{
  "n_layer": 13,
  "d_model": 128,
  "n_head": 4,
  "n_kv_head": 1,
  "head_dim": 32,
  "d_mlp": 384,
  "vocab_size": 1024,
  "activation": "squared_relu",
  "norm": "layernorm",
  "norm_place": "peri",
  "norm_eps": 1e-06,
  "positions": "rope",
  "rope_base": 126000.0,
  "rope_fraction": 1.0,
  "qk_norm": false,
  "attn_scale": 0.177,
  "bias": "none",
  "tie_embeddings": "early",
  "parallel_block": false,
  "extras": ["some layers without attention", "local attention windows", "gated attention", "capped logits"],
  "init": "normal",
  "init_std_qkv": 0.056,
  "init_std_o": 0.0695,
  "init_std_up": 0.0801,
  "init_std_down": 0.0801,
  "optimizer": "muon_variant",
  "lr": 0.00484,
  "beta1": 0.95,
  "weight_decay": 0.0,
  "lr_head": 0.00932,
  "grad_clip": 1.0,
  "warmup_steps": 200,
  "schedule": "wsd",
  "decay_fraction": 1.0,
  "decay_shape": "linear",
  "final_lr_fraction": 0.02,
  "batch_tokens": [8192, 16384, 24576],
  "seq_len": 512,
  "doc_mask": true,
  "train_tokens": 128100000,
  "steps": 8724,
  "dataset": "wikipedia_en"
}
Each number is 128 + 24 x the weight over its row's rms, rounded and kept within 0 to 255. Layers, rows and columns count from 0. The size above them is the row's rms in percent of the matrix's.

# layer 8 MLP down (transposed), 384x128, rms 0.0803, rows 168-178, columns 0-63
size [103 100  96  95  99  97 100 103 100  94  95]
[[116 149  98 135 119 147 180 103 133 137  91 143 113 106 146 114 131 100 132  99 134 149 119 131 122 147 103 166 167 164 147 190 135 107 144 107 116 104 108 163 107  90 109  87 134 114 144 134 126 154 155 156 128 135 130 125 119 162 130 106 137 138 114 103]
 [151 160 153 164 139  90 120 116 123 122  97  98 138 156 129 101 116  85 129 134 135 123 126 125 114 127 159  95 112 148 108 218 120 135 155 125 114 131 125 118 162 135 104 151 109 126 146 112 138  88 107 108  90 143 168 127 127  90 108 102 163  81 153 120]
 [149 163 177 154  64 160 158 155 126 164 130 151 104 117 113 107 102 113 107 102 139 108 133 170 118 107 145 117 146 128  91 127 118 112 134 131 138 170 126 128 159 121  81 151 106 129 119 111 157 132 104 132 121 144 109  96 120 151  97 125  99 120 157 140]
 [106  60 139 136 132 120 121 102 143 191 167 125 159 121 137 154 116  92 123 112 132 135 125 178 131 140  90 138 119 155 124 156 130 133  93 112 122 162 116 136 121 141 116  78  79 143 108 129 139 125 115 133 143  92 120 144 134 135 117 115 121 137 149 145]
 [111 104 138 147 138 139 122  85 137  94 125 129 153 116 120 137 140 133 123 123 151  76 132 119  60 118 117 133 119 185 157  93 156 145 107 136 136 102 142  85 162 137 120 134 164 123 196 164 151 100 140 130 137 125 157 114 128  93 126 169 115 124 112 150]
 [134  93 134  92 117 136 109 161 168 164  92 119 135 101  80 158 109 138 153 130 118 108 125 107 154 103 153 122 112 133 174 155 125 127 131 147 153 104 185 103  97 161  86 124 136 154 108 117 126 129 126  92 127 123 163  88  98 142 153 107 157 168  88 124]
 [118  97 108 128 149 163  82 128  96 138 164 150 133 175 133 132 142 102 157 134  72  95 119 121 146 114 120 145 149 136  92 135 152 149 132 125 155  74 112  99 168 127 115 170 135 126  94 101 148 135 167  82 161  86  88 120  99 116 136 126 112 132 126 114]
 [125 123  82 137 121 171 112 140  87 134 155 132  97 134 107 141 112 114 129 163 108 154 118 116 143 106 142 129  83 158 126  79 108 105 110 145 120 156 110 138 113  93 135 126 159 119 121 209 117 130 141 133 109 130 151 115 115 101 143 109 127 137 117 150]
 [ 92 138 163 140  74  79 166 135 110 140 111 109 148 143 142 138 166 129 105 137 135 139 162  99 131 142 104 108 120 158 135 124  79 137 110 149 114 121 156 148 117 100 136 113 121 134 132 127 169  97 153  81 135 105 164 112 123 100 111 128 135 103 115  84]
 [163 141 141 142 163 132 127 134 147 148 170 125 142 102 134 128 128 139 169 120 113 140 168 120 105 148  82 108 137 147 112 155 128 134 104  99 120 128 148  85 102 134 103 165 125 121  75 155 103 143 128 158 104 125 142 154  62 122 165 132 165 124 106 147]
 [142  74 112  70 126 122 120  90 140 185 108 122 102 146 195 119 143 140 138 151 154 117 146  84 122 134 163 121 132 127 126 123 126 138 115 135 144 116  97 124 131 148 150 123 142 110 127 115 151  96 155 132 125 129 112 160 167 114 104 132 122 103 184 118]]
# layer 8 MLP up, 384x128, rms 0.0801, rows 169-178, columns 0-63
size [103  99  99  98  94  97  93  96  84  88]
[[115 162 110 159  97  86  91 113 148  99 133 180 168 155 160  95 115 145 125 162 133 117 130 155 129 154 129  94  95 125  98 138 135 134 171 178 125 119 100  79 129 140 165 124 108 149 166 118  62 148 153 136 158 143 102 134 114  69 112 114 116 101 137  92]
 [146 106 134 147 160 129 127 119 129 147 141 133 165 144 123 134 146 115  91  90 156 138 132 153 156 147 127 129 111 117 141  94 105 130 152 158 131 160  93  98 132  90 126 145 110 149 158 160 131  92 137 153 122 145 132 146 128 103  80 146 141 116 173  88]
 [179 163 142 154 153 121 127 122 156 130 156 143 133 131 148 144 117 117 116 117 102 139 131 131 134 126 157 185 171 139  93 132  64  92  98 134  90 120 162 159 130 145 128 126 110 137 121  92 109 112  90  97  93 101 149 136 100 123  93 113  94 116 101 119]
 [106 122 132  94 162  85 128 148 126 123 161 156 102 130  87 114 103 124 136 154  75 132 112 135 153 107 156  87 102 124 103 173  98 128 146 137 164 108 120 148 146 171 139  87 112 182  99 129 134 151 107 135 142 145 156 118 127 133 126  94 109 134  97  94]
 [102 168 122 145 126 128 141  71 122  99 127 159 126 117 137 141 123  97 167 160 119 118  94 129 153 126  94 108 124 144 148 135 126 145 169 156 131 134 138 154 110 118 142 156 111 153 138 144 119 158 113 127 129 152 180 141 130 162 141 192  91 181 115  58]
 [147 181 170 144  86 142 161  73  98 120 123  90 139  95 131 137 117 100 110 111 113 151 125 137 155  96 125 114 135 141 137 148 152 115 139 136 102 152 137 109 116 116 153 140 130 112 174 153  85 111 131  74 126 131 103 140 133 129 144 167 130 116 123 106]
 [105 123  88 114 136  86 116 121 118 203  99 121 170 151 139 140 105 139 101 159 127 112 134 130 112  99 124 124 120 104  87 134 143 121 116 113 115 122 107  76 126 117 149 139 110 142 127 129 123 158 121 116 161 128  89 137 104  90 164 147  84  67 146 133]
 [135 161 141 127 123 109 104 170 166 110 108 128 147 119 158 121 101 131 105 136 109 128 112  69 118  91 136 165 119 137 102  78 108 135 147 143 138 138 171 134 134 153 126 156 114 127  98 105 164 100 150 104 143 144 148 105 186 110  99 109 113 152 154 149]
 [142  91 135 108 150  94 117 134 109 105 111 174 126 146 148 175 124 139  86 124 113 123 146  89 157  89 163 169 156 148 170 118 156 101  60 127 107 136 102 141 106  97 125 141 134 135 171  92 170 114 110 131 152 129 134 127 151 154 136 145 116  92  95 138]
 [106 144 142 161 128 130 122 131  91 124 163 129 189 129  70 140 137 140 134 160 116 108 148 179 126 118 117 133  96 129 139 162 120  82 133 130 133 121  96 156 116 106 129 151 123 116 146 132  96 141 119 155 149 137  94 112 115  59 161 114 119 124 120 108]]